Part of a small language model's weights.
Size: 12 layers, width 640, 5 heads of 128, MLP 1920 squared ReLU, vocabulary 16384, 70.1M parameters.
Each number is 500 + 25 x the weight over its row's rms, rounded and kept within 0 to 999. Layers, rows and columns count from 0. Numbers have three digits each. The size before them is the row's rms in percent of the matrix's.

# up: layer 3 MLP up, 1920x640, rms 0.0333, rows 326-425, columns 576-639
# down: layer 3 MLP down (transposed), 1920x640, rms 0.0262, rows 326-425, columns 576-639
up326 098:505468522471490519515496478485516502517487525486515517477540450539497528509480505494469520474490503514515457477525490491507518541491456534520506473518486473490486461584493537503515518515473513
down326 104:475488446500524516491524502498482498494551471480526475489505507492491468483534471527490528539525528521452473509447499487485497485496506462492449463473497458481519474510498540500490514488465502
up327 104:525521542529487509500531518508523522535464505468504510505468476534502513502513512516499527516463488503514510506478518501494497503493475485529468512512512503521523475505478527481497520491495510
down327 104:527451495453544506538518513474500496523501472507476489483457489472504527539474495484458470490488466488508515451474462474529451474474527530501474522483498496484484488465533486466531526480549503
up328 103:506522469479502488477507501518496470461518500520507494522549473517492536498535493486527530493533509456498503506508491440502528556463484490502513504483521494509518499489508494485479494540490469
down328 103:507490538493508465452491505501525475510533522494509498525469450477460496484478523452478566509464515503507504452495478524511485502472504456479505513520496493465471492527489499468481478444477531
up329 104:464537508531531481518520513520504453499514528494463483519517493525521517498489465546485457490490503483511492501491520451472475528514469495516543485527494481538529504516547491493467498501503514
down329 106:514519500488557532551477534484509507463543523517492516457516514501500506528549492520536505503483522451520517487471507502567508489497505488492482499505519476498468491518495459509502527471502488
up330 098:487468510483496454515558494547476523438488482466516492480471490495512478480542464490479513501549527521504528476486488521490490531471509470501442549517470473496465521490457523521485519512492493
down330 098:461521477528480449478468493485513490492482504490531465511492505504512504511479495464489506508474504482512523508478521484468441485507500495522517485500493501509525501495504460544496544501521507
up331 102:416485506561491524533531500537468518512517537492475472501503467488505516546475483548497517498526495484512510536547535462475523539472503487495507481518520483508505475519507480478472507565531467
down331 100:557504492457515552502486500495501475529471512444489548516475469447545512496504526535514497546453519492492452500452498486539522494519531509507478502463507476493486490493515477510485471503500457
up332 105:490502538476516526508493487500465485496495479527522454500523480504494487563481471499493513530493483511515472460534496451464490498485495486493492480535541512507473531535489534495504500504523458
down332 106:516506524524503493501485486526491492505494523474464489473509502496491469480523507536519490538502461501529425472511507538491468485532493477483486499499520493513484479455510484502512513492500565
up333 101:492461444481518511452495442452507446464545548514526485494481502492516475525485537503508507455488522561495490527532462496527521430486479482501518494481528520512507458500503494509482503545510511
down333 102:488447493498457477455474505459513477483484519498493477504531467517508477504527503486514460515474494526525533479506495504545494495503438496513478486527519493540480513496496483513528549462497508
up334 103:458509499505496555505501478483469448472511486487515475524467468454478549531514505476495539451510499467510508489570491536518482521511458507472471512530535491524474476503501509515482491543529497
down334 100:539532516510500539518471515457503468519511523490496539535451470447462483519521461556512507515472491507497448531501515510543485473513520485508490480485510491468547495500493523467506519455473513
up335 103:518502529535496505531533544486468529463514497483467457495520500513465489487508457463472499479455486498494522455519526455497474487523474502494444521485497486460473484484483504492499523473481558
down335 103:504492520492528527493511493487483539514475509431514497519475552442524527464478521497490483538500453487480522501507526530471489512476450534527553532462511591497486481544454482499468475466487522
up336 084:538486494490512485563514504531511502480529545457530478475495509521488536523466484520482540476482532489530505518542474523496490507470503493500470455484486490484514527483519505474426493523506545
down336 072:479522485495496488504511498535472476502459482522485497489494528505510523515502488507519418516500450517496491531478526487499467501475458504511508468511548490456483474490469518510531518524540469
up337 096:532472510482532517534488463542513518475505533501516528467468527469477512495423534475476493459510486477502453543499464503517500503482477524495568531473474451497465515515460505529458497494492514
down337 090:480531568538502466481489486492457520458503483529498474502540537518495484475494491521529531526491511483516491474503500499494501549527497510490557515476514457512513520498523475463485502484502470
up338 094:484488513533516506508552458538472463473495518523524505496525441457455498543485501530507515518521491492472500506541469491450516466497514498534487496522500492538477476516452511498491496502514516
down338 094:482482524474460497477491488536475529474545480560513507532514562514538526508506458444486530482542501521531481468560465472500510498537507506485526514493486519486481550513487493494530481503505482
up339 093:525510546473496484513506502462513463440494539473487504505504494497496473508480476521476479455438547476527486494498520456498517485493512496511509525447497495517479483486507498497492526496515498
down339 091:512527504533460533500515498480444518481513450505458532478505519552550537487510483516517474495523468491541473488538495479503506520545486500495525457523476540506479544538491526515520507541450481
up340 096:479479514527505497503512473469499506474512510492528529483505497503433485482515508488530539447479459485541483509484533480531471503482504459508456530524505521459533547471469504533503504507460472
down340 094:498496513478480529470526508516525486453490480484514528457536526498492480466492477467505494525483456489513451476488488502504496443543483464517545520500498532477488509513501487479482522492485495
up341 097:513469510526466508443558512535497433495469505502482500497497539478528502470497486519490501492466474521497518523481488503478478529477479445498514507509488472520465518497476488508515553507480526
down341 101:518567518566506474511481506499519516507470469494474507496518500493474517504490503486478507481512484491523450477500461486517495516543521503509503504485467478502510481504480464510507525502528522
up342 094:482484509510473525462504479475531501495482553488497502503486460489503505492502513557487504487489460517488459543521472502449531451523479511533502505463495511559508495474505464460489523494559586
down342 095:534509485511532463505488534514510460523486500509504519470450495473524471491457434511543474521507527482488492506493507485490511527495491475472484485555552531524522505472485479480503495464459512
up343 099:519510503570502478514537497512490540470470535462516487509532499490488505528487476492490461478469502490480473514560488485503516510507481525516519533543515499503530499499520492490496503486538477
down343 104:529505481502475527501482502516488486525546461494441468518462564517545510479512486531513485519442498516472539502505486503505499482510566474467547484454518495490510466507545475552513506497463505
up344 091:490495514485505544570479517488528462498477469454500469513472440520515509488496494471509538472469494480574467515526488510512511569489505497507514505507521464462470465505471503491460512510466529
down344 084:501473490498495494486498482487513524526480492500521499544530521510505522497488462481496474453535514492461520490533437505497525488480504514453504499540453527503494563522491518469494518520527468
up345 097:490499548460460446513458499496459466486462532518519500448513467555507486524479482467480509516509507473505495484545503477509504533544489528513508489492508497484467473495513481501467499497530499
down345 095:515477481519502544438545532487500485509535539442497459460498496485485516489532510499520442514505501483507465485510477538497474470510541526470497473520513514472505478476542523530553477509494514
up346 095:537475530482426521546536530526478458507486489427519502496484450507504531479458467526500475488470486500488495544490488515527528484483485476537491522492489450525501487497520522511496482490479508
down346 089:441525501521489514475456508530500506509525523544477556559554525482532521521494486487483460517535528525479519499474504523475521488503513478526512475535412504513514533509511481522512518524532471
up347 108:513505520548521530449473490490509473480574497469536428474523463482467589523508484486509503521484539509518485490543505470487493498479467497452501512493507519522495514484509504514498539530458579
down347 112:469491513501505498483530503493505505451522487520482528505481510505493460501524495473502478526486510503536509516503498548503514518539469512524494454472511540508536466501465512474498502541545521
up348 092:522539496589529454492470475489495521457536510513538559518472459489482538504510472538484506510502501488517539529487482504527497508484450490506546529519484477507470485517502493538487533495491462
down348 099:494503489500472520544515561501509484540500501469470487540513481529478514471536497520474507527483506475487504509500479481532514526512474505499497563503474532498516516476490494512510533459510528
up349 096:480508532532441486554523552528503497484518527459513485484514516477474521511472468509510450521499486508489455487508562478532503513538486458515542498520490458509532541474457503470497529459491527
down349 093:498518475516512490473501422490530503504510502502505503505483495475473462499500545462509540491487470552505486504512522520542541468522529555481547481484505482475518536480508522513544492502515517
up350 099:519504542536494516496499481508524495480500510523507513475512505488502534500505484504508509493529478524525502494524495459504518508466488567501532494524510468554454540489532505507472488519477519
down350 105:474499499544493502495508513476488506480490482501527498541512453503478493479489518465535523518532548519518546508544464490569544531489526474496537522488505492486479483492498494491466470511515513
up351 109:460542482491518553497489515499489484476534481485488494514482468540481542517483480512496507520541506495501469494539510489468486481489465503452479474517533511558512497542462480482467485488531564
down351 114:494499467481515494510533529493493479474489501485530496489499499476492434468472510484516505550425512517476500517529525471511524531486485506462485543492504508480515510540517494480514578471473516
up352 106:499497523524481497526472482486524505470500525487427503514530485539473523488512452482482487509506497514509509511534527450526520511505451541487462509493526484508492513495448461502519458501464485
down352 110:520483525475468478531489506510507501497481552518516534503526503484502480538530471489495505452486545477491483531478476512505509526491510554499503514506517492476474506540483497509572523495499515
up353 100:485514482472501503497532471525488489496517555516477500508501520494492492428486514478504473474468532549522475461497462486486465510472515498501482428518532456486478470507485494501488511521512509
down353 103:501481522485476520506475480515503525503482591527491508532465457481487498473536505459483528526472529492482511484531493491480516470527511501527479485516485527485459485503493500516476495466501516
up354 099:492499526540481508455523474517476492464504501477479504558489477504486553475517473500489531506486517542500463531526502484501528543532474567487477502505483516502516518549528504486473488489488477
down354 101:449498517492518510471539538501494510507522456508482474534514505503471541478519512497480500555505463473501497523522532485477477529496534554470528499510448482479488493461495489530470478521520487
up355 111:485492527494507528497517465545465507422502545490472486497523505521476515514498522529515529443457506501559490451519502499503491491498509496488518497465501500545504541529515532490480528501479522
down355 111:486459501506549521477528468494495508459498505502498509494478492547463491468485516486504508535502501508475485462517522528500484527464513501519511553529502507501496516506511539517558531526473525
up356 114:445545495466495516493513460487497464498490515491530502506513501480494556469461485461484525483505459499505530539525501479488536500490445450492542507513515509507489504512552474499480521482474494
down356 114:527526517460456502496481510475494517437522475546493571514495516511503506491517459504503491495458504490501489510481473507543511490477507497561553510515506440487502454481492496480513508567541515
up357 088:495551510503496504473518476552496518509513538480490473504486486530480495499495469487497546500509482479480495486516506492487515519491495502540492479417483505492450509497495503501529509514512513
down357 079:518474488481518469521508522493473477488520478502463469479471526501471464490511527539553450502460542472505539497505491474541476503461494488506459504533522506499504524479478517505487517522489457
up358 088:474455508507452512504497505495517470486479491479493541515512537509463510479480522435516530496483470501547473547521500473495512499507470504500457516452527521508502505495488528518490521538488506
down358 081:491455518517491472498520559513525521521504460496523515503493481539502503482472460439496466501517487488492510443525488460467461498491523535493507474515489549531479476510461512507494461495497438
up359 088:475494479505531450483540483499533496503474493502472528503573498448531489510480526467502531463538498500521525472495474510525540450485523502506492483510484501500484485521466538544482508498449506
down359 082:475516520491501500471478494513514452524491510462465546480503467482472499558485504521530474516467510508461444508526496542483512479501485514483522525518494463508510497544477530486526513512531516
up360 097:479511524490487492524492469522505529497505524467517524483523480530538519472487487494502469466503520535508511523496517517491487483487470507488518502508530457563531505509517508532486526498481489
down360 099:495474497510490535492539518482511532502524497517526538500500518496499506555511494490516464513490566445463486541490511478550496519485534461454449500513508479455459490519463511535520475489506498
up361 108:482498502490480491550469440488521510497505527447518476509547537532507518501492484517452526522510517541528541525496510502457522530461475475484488510474480477523507460537533524511496509507510480
down361 110:520535488516509492489481505541522507518554518490527534511493469473505522489496512523477494450495472512456499504457497533481516484517508500506487491477493535486524521520507484489507523547493451
up362 097:529500513510510509468572475493482521461492538486536511507514522491490500475479468507516488491482473468539513508507455463496491480499494488504483484499524470536473532494463487517473512503499527
down362 098:506514489505511443509524497527507498514500490493514496477527488502495474467461509502476506530485510486496527478520512560513515522545522564502481494505486481489504497537506525503474533465483513
up363 105:504473498500529446497533524525456471490516553501513486523493487464518566492491481466533525448495520496503493487539500512516458470475471481464500525480491487557490509498501507490488507490479484
down363 108:516498506473464495504449494509510497525501476465460472502485551477513506510527503531468467531540525476519466504522460490515523452519496504510478483488520531513508506491495459497499476487477465
up364 095:504501487520468549518517523524500480479485542486476503464453489479484539522497506493513469514472469519514499500487495503512444510493502493502458498473514488500512498475540527450497538446465498
down364 092:461496465490446467480495518511515466511458495529494539497544513493499488514510499511490474446511493528514522487495512478516447481518519466526503528475487538522517479523511473489486447491495486
up365 098:513522499480528511491485461473521469491493525494521481479558511479465535509490469494484518486489487496516522465534508521487562507501462516500519449524516485480440493497548511494480505533483494
down365 103:513473473521470501466513532509479469481498493541523500494477467481556479500513489461515504506519524548514472477480475454527500503457484482513521461469519521475504493492492522484547477509533479
up366 093:485508501501454514489540499505493508450530529489485531525506526508460516516553468530451476487494525499513485477532549467510535492512509471475501529504486507490494471492505506516507497519499543
down366 090:471524513498499493495476456497543506487514474542456534511463513526489508475474502479545501478473467520482488498510467511517486507503521516489499504546502509541502533536516532466496522463517468
up367 095:484500470479542505544536477467511517444506516467509420500465524515474489485503507502492523503505537495478520495477491484425510457489521490525493457494490474501467542506495471540505515478512501
down367 099:514513510529470531497487526519497517554519533484502509508492491528477560445519497492476488518480529520527524504520501490489500501416523507532519521546502520557457490511468528512482491491497511
up368 106:484510517529468533491536466488484465487522530531522521497511496494492504502492509505528500451545491478509505507505489517516514508483473546506522476450524492504527538510489467481488518489510496
down368 105:517486507444521514542527485478440499501475515514496469497514507531475506489485542500543515502504479513493504495480488538520467526524508540528522490498508518509488461475512476526470464523523508
up369 101:503475507510512544489507460492523500440507481524495505497493486462520485496495493486514512500494484525523508513520526472533539504500494496517527491478523518508487519501454501490495526519522507
down369 092:481540517513508520462495488492478490478483476520490505522476510484537520504536515461516508484527549513472467541553472525451532487474515513485504474513504497475470506501520538465528480469518461
up370 098:468501488515478494518504475488513500447541478503528462511548512528472484497473483493520506438504509490502547504479491452497491495513435471496527485524501490504512521483499501520516516520503520
down370 102:518439499501538525530505495481486495490487448475519490479496546460536473468453470463518479533497486497495529494498474462470486504491504501525464494481496537495487498473490450519486487540492502
up371 094:495499516495472498508513491477481507465466520453473509510473511524485479541444459506496482525476517553518446533475519503498477453482501513508476440534511493505469456521520529526491489476479558
down371 094:470537494504538498487465516483504481477503464521522479481485514493468544519519524507492481496502567476529515473489494481465547526523517507536491526477498497521503549515504474561488488498490473
up372 096:501507477509465545508512510471509508505535506521490481525474507508524496520502488536512451484514509493470457466520529482465507537493522514501489454498490469522530487534522532500478525519530486
down372 101:500511503463481544513515483492509511487505498527494499500500492494487461474445523517490517507545480474525492527497514510521460544524496534533506513480500502507536475450477528484504533512425460
up373 092:463482521496540570479502481467467554427464564521466482470501536484484513503483508536441553507471492524497482497500540480511492524529473494530474537489528503524487526517475515519496516497515542
down373 089:485462510500460518491509480493513508507522510508497501459545453505504442483471467526477546510496521518449516514540526463465488490481529479536480501487552513490500508512514504490499463542458498
up374 102:479485498537512470497516491547561498536513511516509516489531499500518476499523452498467514520486464528515518511507509489515487503486477507533513523549487457499506491471464506518453477501466500
down374 105:536476491486514529529504480464480488487509513494507494468493492480482491478495516507539545527528529489526501502497527450485518496500516471479481492496527503472481451475551524426532504474439491
up375 101:505501509514484502526525449498514503471487493525514486496476511481468457515490494526484476478510528528547485500491468524505493492495491524530514512500548479522500498518482473519504548514507522
down375 099:491538504528505506527514477504475551482515541492508496519540509495527517486518527496454514543523507551436486485487502482431513502446503475475495475516499493510473509512485496513515444522518475
up376 103:463516514517524512495456450525491515452476528497506506486544493506522475508472506445533516483486505523508525535474499460543504496507498453479478462529512480490488501531505565492488520505516474
down376 106:494495486510540538476497494570511519476478513528452474504508487504488516511521479473487504492506510539483526512473504555508523485489494498534513526517492478515503499515506497470474485468517443
up377 105:466507492515477498530542511482499553512482509468543488487525472508466469472517432491497467491479486517491504481523479508514491487497479497496555496518504468541492523528519466484541479550513529
down377 104:488495467514467533514495468494457489508518502463542501495508480486494512526520509487526510525483522477520514502491487466520496491529538521471497501471476535437465460536534498514506493515494488
up378 112:469537463468551444523542531491439537495441525481514494502500514498494469504499491536494498538525482505485515501495487497472496473543477522507480457501499485468474491551460537547533466471536508
down378 113:537502515550535466491498507497481518452490450534455463492520478525497513475521485506512522532536498535521467501461484516477502492500524456518485480522469524518486511505502512515487526530523535
up379 101:503489500476565482524532469546496510465485569476470509462484469515482497499519497501518455528487536563476535487491497494498513490511528526487495496537474476510451469460484536530519484551487532
down379 101:469457494503473524479484503482488502470460469518477494515522532514529453477512502523461498539471463476545457496518525481509472454510505525512482469518557520490491490501491494541509501503475503
up380 094:512507478497484513504494483476515508414473510522566482473531502518488498479480486497523471524522471537491512489508527500511510510494501475561520442488519500515480509508542536518504517501466499
down380 097:531525456513539525521483530450486524510500472491493467506491494511518471526556454509480495486489539472490488503517497528496531487459520483523487495472466459468478502544498468488493476500501494
up381 099:500496505532481482572516499517484508517510487479519493497490497541532531505489504440467470505493470513519518517552493501471506501502486529463512520500521516531565525557527494534522571498476517
down381 105:535456465432469471512546564445526447535514529501497475479505500510496530569497488530521541499455504473515532535493514486504513509497479516531482537492474474490543488490527511484512530536490526
up382 095:501482540512518536521556488517449522481515536479475488518541459496474501505504463520511489448468484486509491477507488523484482500521489508504441489557475491511463475534509547502514542521483542
down382 095:540538479510523456506476512526493477515491504475507457496542469515507539494499535503516523472474520543498509510494478522513519490461447494501493530442487483517500455519545496474461493512483500
up383 101:488514492523490482512516482513504441498511502487509514516449494478482532535528524525463466509500493507500517507466497488486454506493495500513532535505527489479490499505490521504480488459509505
down383 106:513512480524501551491502450499466522553523521514494486517514481492472498511490509541463483521515542450529432490538504521508515506487516483513524477460499519518515508482457457517530480481477474
up384 105:466507514488499460499499446509458506459519521487481461505520500486488508511490502485533519443484555497523487506514502527512499511462497460489476472512494506517495499470498539517486505499496526
down384 108:437486527495498467483516522471463523487506526467523496510504495522488538473472523492507540494497476418461492514498455509541495510521452457502512537494496501480520468469467536460491507499495511
up385 100:435528504537515489510517512521518506512508509474538517483526534462458468514465512484514497516507473503540502569476525501475478476494514520516498496504479519507535502511490542507475482491514498
down385 106:479492497489557525497483464467476536493489564508485492520474439503489512490496475509491482506517555520493466533516515474540511507503508512532499534497523451450488540543511484529552461462501499
up386 113:512549520507512516501477480492515527440484535443497507469548503467476511512506490473539516510450509488521498527527486480512508494485469523512506510476527446492510529539491491471471487541476530
down386 089:519537522495500491488535517520536502493521471482492483515519482494509473516508506482492495509503496461479517512510495507515494523484508535480479496508523478471463533508494493486481475481522509
up387 105:512515491526523508550508423534488506511491571496505474508491486458475525509525524510519452525491490488499496512518493497476497534533480520489506478555481499494500497539507499442501493487483543
down387 109:479472471493479512486494539507500517557494488492455592502476520518473507501484513469488487480509502529501496474481519523510491521477495466510480514482473477504513538487530494482499550498515469
up388 100:507510505496525524485490431478528464487494532484494525515498509489498517510490516499498510513506449497472488511528511528446510474496499512532487486489509526563544502514494510444485502506524514
down388 098:433479520500466482516553496474493525538493517478516499476500432504500511494484495490472521548533479506515514522471496518502533542496468511480499525517480488514504492526546521528469485492525516
up389 094:503519517516531530528484450521447533457562549481492499496566507523489505490497487510528555493497506469556467541548480471493527492513444504517508498526479497527483511498540524487512507507492535
down389 087:517512474485455458524489504444519476505518505508524509488485543489481535545530500516527514501477488493495552467514496501522522444488545539516470486508480511500493517469522542511477492486511533
up390 095:508481511516479517497506536506495480472484498468541502500506483479495527480487512469506540471509489492483498539497506502512473562485453478504544512520536484512520526550466525493516477497483519
down390 096:519462496527459504454507514498507505489474497536521504483545524524538498522519489527489471493452490512458470499516523491468547506460533450517520485502511528496463490517496478483490494481499502
up391 096:480483496531455458534524481503505462504484494478511520521494507527447484490486476472519500459487486509482487539481537486478471508515473455505484494470493508529533468520502493479465518482534532
down391 098:482486518490486523501477505535488527457526510477478524491499474537491480485536498462485483511508479480534493463516467475512449525487477492544495543532470492540527485504510501495461523489472490
up392 106:508536507564503502482464480506536479438513587497506526502495474504524496521542513459501505463506493558515543520489515488511473514472480487498487468556494495502493467492466540501524482503504491
down392 108:522477482511509516526499496514517466531478512512510517525490466510535487459499504469488494507466537470481511476567480526512507522485480508491528519508481516515507492471474547465482509448499482
up393 104:523521503528480504470506439521517542468483525493545492498482504493485516523461481453490492507476513509530491503543533481489549542504494534511514494534492520520481462461500528474506500477524501
down393 107:469491515497513513524476502529472498508504502483508507479474520523504504493491567544489521524490514488506478495527506498486494528505518447468462487486540528517472522447465501518517520510534536
up394 107:538490472489536503543520495478497467519479563475534488482505445475484463503502480477504547479491494520540459514497462489479509495531499536543513444533485485494494482506502499538491498473509521
down394 106:517476511471489500458501506509507492498527484492517478533541512546498511531547466490504483486478495514482505442528526532516482527530515446466491531492487504519508470497488514485474489479466521
up395 099:455513501504513441488523471463541519487477516532489465493535468539534518490474504489483524487501506495528522482514528499472478477496473500499489473490511484524509519477540462508528508499479478
down395 097:464470521533570500447473465548475515523523502511491479507561545467545515473500516459500488520515464487456513476519537503491517502536471486525517511459522490511481510485485484505504523490523511
up396 106:529538503467531518539515525469522487451475502482518486509507471483495539488511474506514485507496505509541491503508508466506488533540478481506527527518481505463488508503534514505459494473429499
down396 110:506475494500529521521515515446513479451495533499437499455497542531546514505511524516493503461501471478504522478483515488524468498519541510506482551539513512512479510496480494562503497497484527
up397 094:460566491515509476507500474494533466476540480440490500497529475514503507546481498472499508512472468513519494464492497502489497503521487487488514492494492518515471516517534504495470510458490525
down397 086:498472494493525497467507534506499497450527493473516470544523519481516513494465526477529502480509488467500492501519481510483501490526501496521479482518519504453455470496524513445489515540480499
up398 105:511516522505459504505504494471474514501519538495543467501498523511484523537499515567515504475504503552498486498491531453519507535551507484512458538532488483496509520526511504520486532508502492
down398 106:474491514491488454474473528479474502481474492512510519512528528519505465506498538496522516496529457514484513495517470506514549509527488465479494492494527520491493478526537497531481526497500464
up399 104:519491517528502505523496459499505475449491520440482505500490511484467535523523516505497459485471498550519479534477487429492489488479500521520472511497498495516469480542508481519473488518532495
down399 104:468466462482465493468537562497501498557496498524465461457517524502475477517483519493485503511514494486447486487530464512489458500501476481485530489476522487496521477553466513488515496539490506
up400 098:532504471501500520515490502533484500502484484465510511488508497537460483542519510508549459461506528514478506525475472475492511486520490503501511509455499499541475516497556509503478495527497525
down400 101:500539476529510532502494501505526473480527505505474497490515517536505514466518447481512479500494499505540522468497519484506489521487513530500488512464546506472477495484503483508488469497472505
up401 099:543513490491501506524520543473546531535491500421540489472530473505483462513520501495514569530525547509513548497505500498514483502503454496502504550481518496527466478504480535512431530501494531
down401 099:475526492441500458513554481482528525479490485469496471483501457521494529459445544506517511510515519515488527469487519500504483531492485539511479460494485494440450487484488541489479501473491494
up402 095:511507519482487499528518477517492448489484514478484550482472490484498492512500482514478505480447485495538483476486533481456493472549493502553478503472515533520555502505485481472471466513492493
down402 085:507487475536514470525506504485497514528563529494487519550514459481480481489521515509483486484594496465496530555501534526506490541498467514488479461497479518513498515462434505523517495497526498
up403 095:536550483518488519523477481514524505521540576473482464473511523472506525496506467471450499501519473512496502533525481457490475501504448512506439475474518465508510530550495510459506547542496501
down403 090:518482489505482497570529496506515503483457526509539492478509519427495495493561470475529551522505484484497504457473468543536464490496530486545480504529508487491516497468506520476479457447511550
up404 090:479506474587523528468509435496504515467497461525514499505528477542536553537487440518515506446509494517515496495525498506502531500512463498535515501448530483532476551516478510472487540522509506
down404 098:488511482522510499467506472501510519519474527531508533493485523549533503505496455515525514477518494470520477501511518538496486486497540476505512514493487521458452478500457528459506497491513479
up405 103:488492494533512441518489514515479517475512524516510477505540512499492474513492470533492470472524523516511516513528523447488473488491515492529518527493491451524525547529543548521486467535474495
down405 106:508538493476519497520537463473465491504483472423511492507502522495487502468468512515507498452477466527477506491504502492499492511526521505472501493519509506465507470495507507489577528493502531
up406 091:498492493509491571500489525497484470457506505480466525509490475493498494542504500501482510459507500491557516486556508482511497490470471500517550493443507465524512497512501485532490490483496536
down406 087:512554512548482511514539503477500512540505469518545496567530536536484497489492518520468532485483512475534479500522491492519569523531478490466535487563477492506527551513478499456530529515524473
up407 096:499481495512493530494516487514523455491471539472500508534536527480532491478505503489545519473478468522508503473531532465510452491526483509496524501483511515496524534505500534525475524531515506
down407 100:473515491503487467486518507539497529503454509516476505508520503515494541516498508489488500482496487517517478513490507518553465491538499506487520470468485501522461534511562473470497487471521560
up408 109:441486537508480500503486495478498475512518510498518513499478468488461513508505494510499517479531462494474512545499519453505493500480489515499505533492565501489498519501464490486447491470457496
down408 109:541484500533501522481503546544487490521493480551501467464515523514490525459495511467527502542474475489467533471480457500570474530490485482511499485489497481503461483511549474505481522525468531
up409 095:472467504468488456487489460479539485464481508450550507480493529495471534530498505497512525478486547487543511465501530538501521533470479540496475463474483486476516479486498497516507475493492527
down409 098:461485469515551507476478484482498481572491481514502524492527469513510518495499502478467497512507534472464483530453473527446498494513496504495540498482486497534475474478479470507479417468505482
up410 105:540551506502502469489467473525499497485466477449489515498542498501460513495464515513513512540511508492505520502479461527531539505493477501503526480497517512498442477497501573470494506489493539
down410 104:525496430493501483560522516468515505458492538520501519541524475498544486488533511500487520476525486559536479526474489511520527507470475488520531475479509521502542506465507510524582524489486470
up411 104:473521546505505508507490509496499496460474516495488505514494452489494504526487469505506509485547539468497474463510542511526498535485501552498544509495551503516468510484454485511475535547492492
down411 104:503524493524493487446479520530515483524578474510450502554450480535484484511515479478521512528478502488515527528438488509486503530498470429504502531456457520503543476523462493479471521497533496
up412 086:509524524487553461496504508509496465490491545481453478498503525482462477509450477474487513506550495473480477509489523509523499457526498506471508497468530472532512503500473463527491553517526516
down412 087:459503496528490519442484511468517477516474462560468510499504487503516508475540541515494518527470476534578550507482535468495494484462524478467529501516512523520484492499500527449533537505446514
up413 102:534518523514522481512541518556494496467526494512495529518500490538519514486508457501490450532510496535481532494507511443496523532520464498495501524529542512487467509527526462496457518493478519
down413 106:478485495448499507501532513475508501479575463509523495459536476491526491480476516550493515488459502475509502437494452482488558470477509528479491490471444513467486504491535531455467514515447513
up414 100:479493501506506517482493480516527506542476467440459490486516537512485487518488533475474444489465481515568479507478512510468523499528467463500513487524533512480535455535497500478471505501509537
down414 096:538538546459490511496503451487514510471534504547522530551503481501478514543519542494536495505498453488466481527502486524501488501500515537521523531482436478494521505538527476491434539477491543
up415 084:534475487462484506541513507462504536501524512500499499460529538496516502554503503540463521521459478505499516480453491489447504475511476461533465503529504497487538489475506542490502504513465495
down415 072:492523531512488536488487477544497468511499513498472527516494484506472515504519475461558491464515543479477472516541499519500506501489468532514551521479507480497463510537526478488480481501548476
up416 101:483500554507517499494493506461488486494485541501519446494537477503517433480457486540493478472503498525512498497514528506497492499524471511507474511527530486490514533557512506508512538521520565
down416 105:492490476508524512467508480502514529494487492503495501481490497478505487494503505512499491494536511462486467498500463469476463451524533480530480431452525530474527568470499560511533525516480482
up417 094:485497540525517490489540502524493508501498524485501475520498508570475497481514466520487524524504476552519513480455498499525493475489457492505500544479508500484480463522473536524525565478477539
down417 093:524477520507525456504496498528501512495507470538508505520557493507522468534509494488497515500489513477504497486516495545498502508496516509548498500489485499495541509477518522468512469498509466
up418 089:456492486509452433532512508474491513483543520482487474537500484510484518498526496544512513516524456472478492493500551490482504503513464516482500528452495482503533505514473535540518506538474493
down418 085:500528520526508485525456504480478473484514497518534450493493483493469493483482500520513495511487470493540488528522469515503463493518518515462527467478507524490503487482464512420485523502434524
up419 093:465512506506496460486524465518506504504502541482509507503511520564499491503465496482516522528488495508490481539482479491529525506491523494482509499494480530491486521474475511502516515515501500
down419 088:503507452498494520497507495477465486537450467519500507505479506504560487498518478460521515512487557477504480482497522505516439473511529511525485505486391556463485521524494483533491508468503486
up420 097:523507508564502491486520490517519478508524530484523524511489505505427491485483512506512510498527509528494464508526548477457492508474486497478533546444523513527536479511504484483453495465519529
down420 099:479492511456485505498488530519513508488516498515479450503477521454489507497533540462527460514515467497510501522516490478521516457506509467513481510534488510506501481512513424520485448489478468
up421 112:445501482490497472550547520479520487473515496500522484502494473517494486480520474528549488469482515498554526495533485480458482510483448488520525457495507506494510502522501505492504504496504495
down421 113:485477482511526442502530488519481534485516494501478496544509477532514489520503504488497466469474483475521511499522503493492481473474509493478534551515436535464513519482502499487504491511464505
up422 099:522486524491498504519499492532555490488503496502546512497480473515503499488459472545495512436487514479527486516516452540485460537503504449531535485474486486504476456539492486470490492505569493
down422 096:491535524507530479494507504531492510485521486526478498480532480563516524467502561526454497486526544508429513480508522448491482539547459513530504502538512501502501495465520512485503524499466511
up423 090:499498470512540503493493490539496488455539504462504515499524502544492507475490498490514547490467455570504514537543478465489522470537476491516499442516510489498489490481490496503495523461498492
down423 081:493512494468493493486511536508505490515528514491537554504499550476485496522525488524507496505495534539458511477578485492496465476521505511466493495496528466488484460505486502471545497508539500
up424 104:495507504549471480502511494509519473504497547506507552513499450496483484499497460467500527472510509480515523478491529476487467545507507521487481519528515504515551482520491470498467456505517530
down424 108:503479509516469480472466503535514486483545503531510514499530533494490498501507488453510464534505488534521506518512495474476536495511494491475492482489498503480529515550520488506479482534473495
up425 088:487513495497500444562506470549545472482511511457465501505482525480454518488488511437503555488515495473544536484489485471491529512501479514477471486465506459488481497518480497510488538476489523
down425 093:504502462468523483508526544489516480499482487578504512503530497530500444449513497479518482476524476463504504491482524476526491457500521485510485515491512488478534553508497518479565476479517485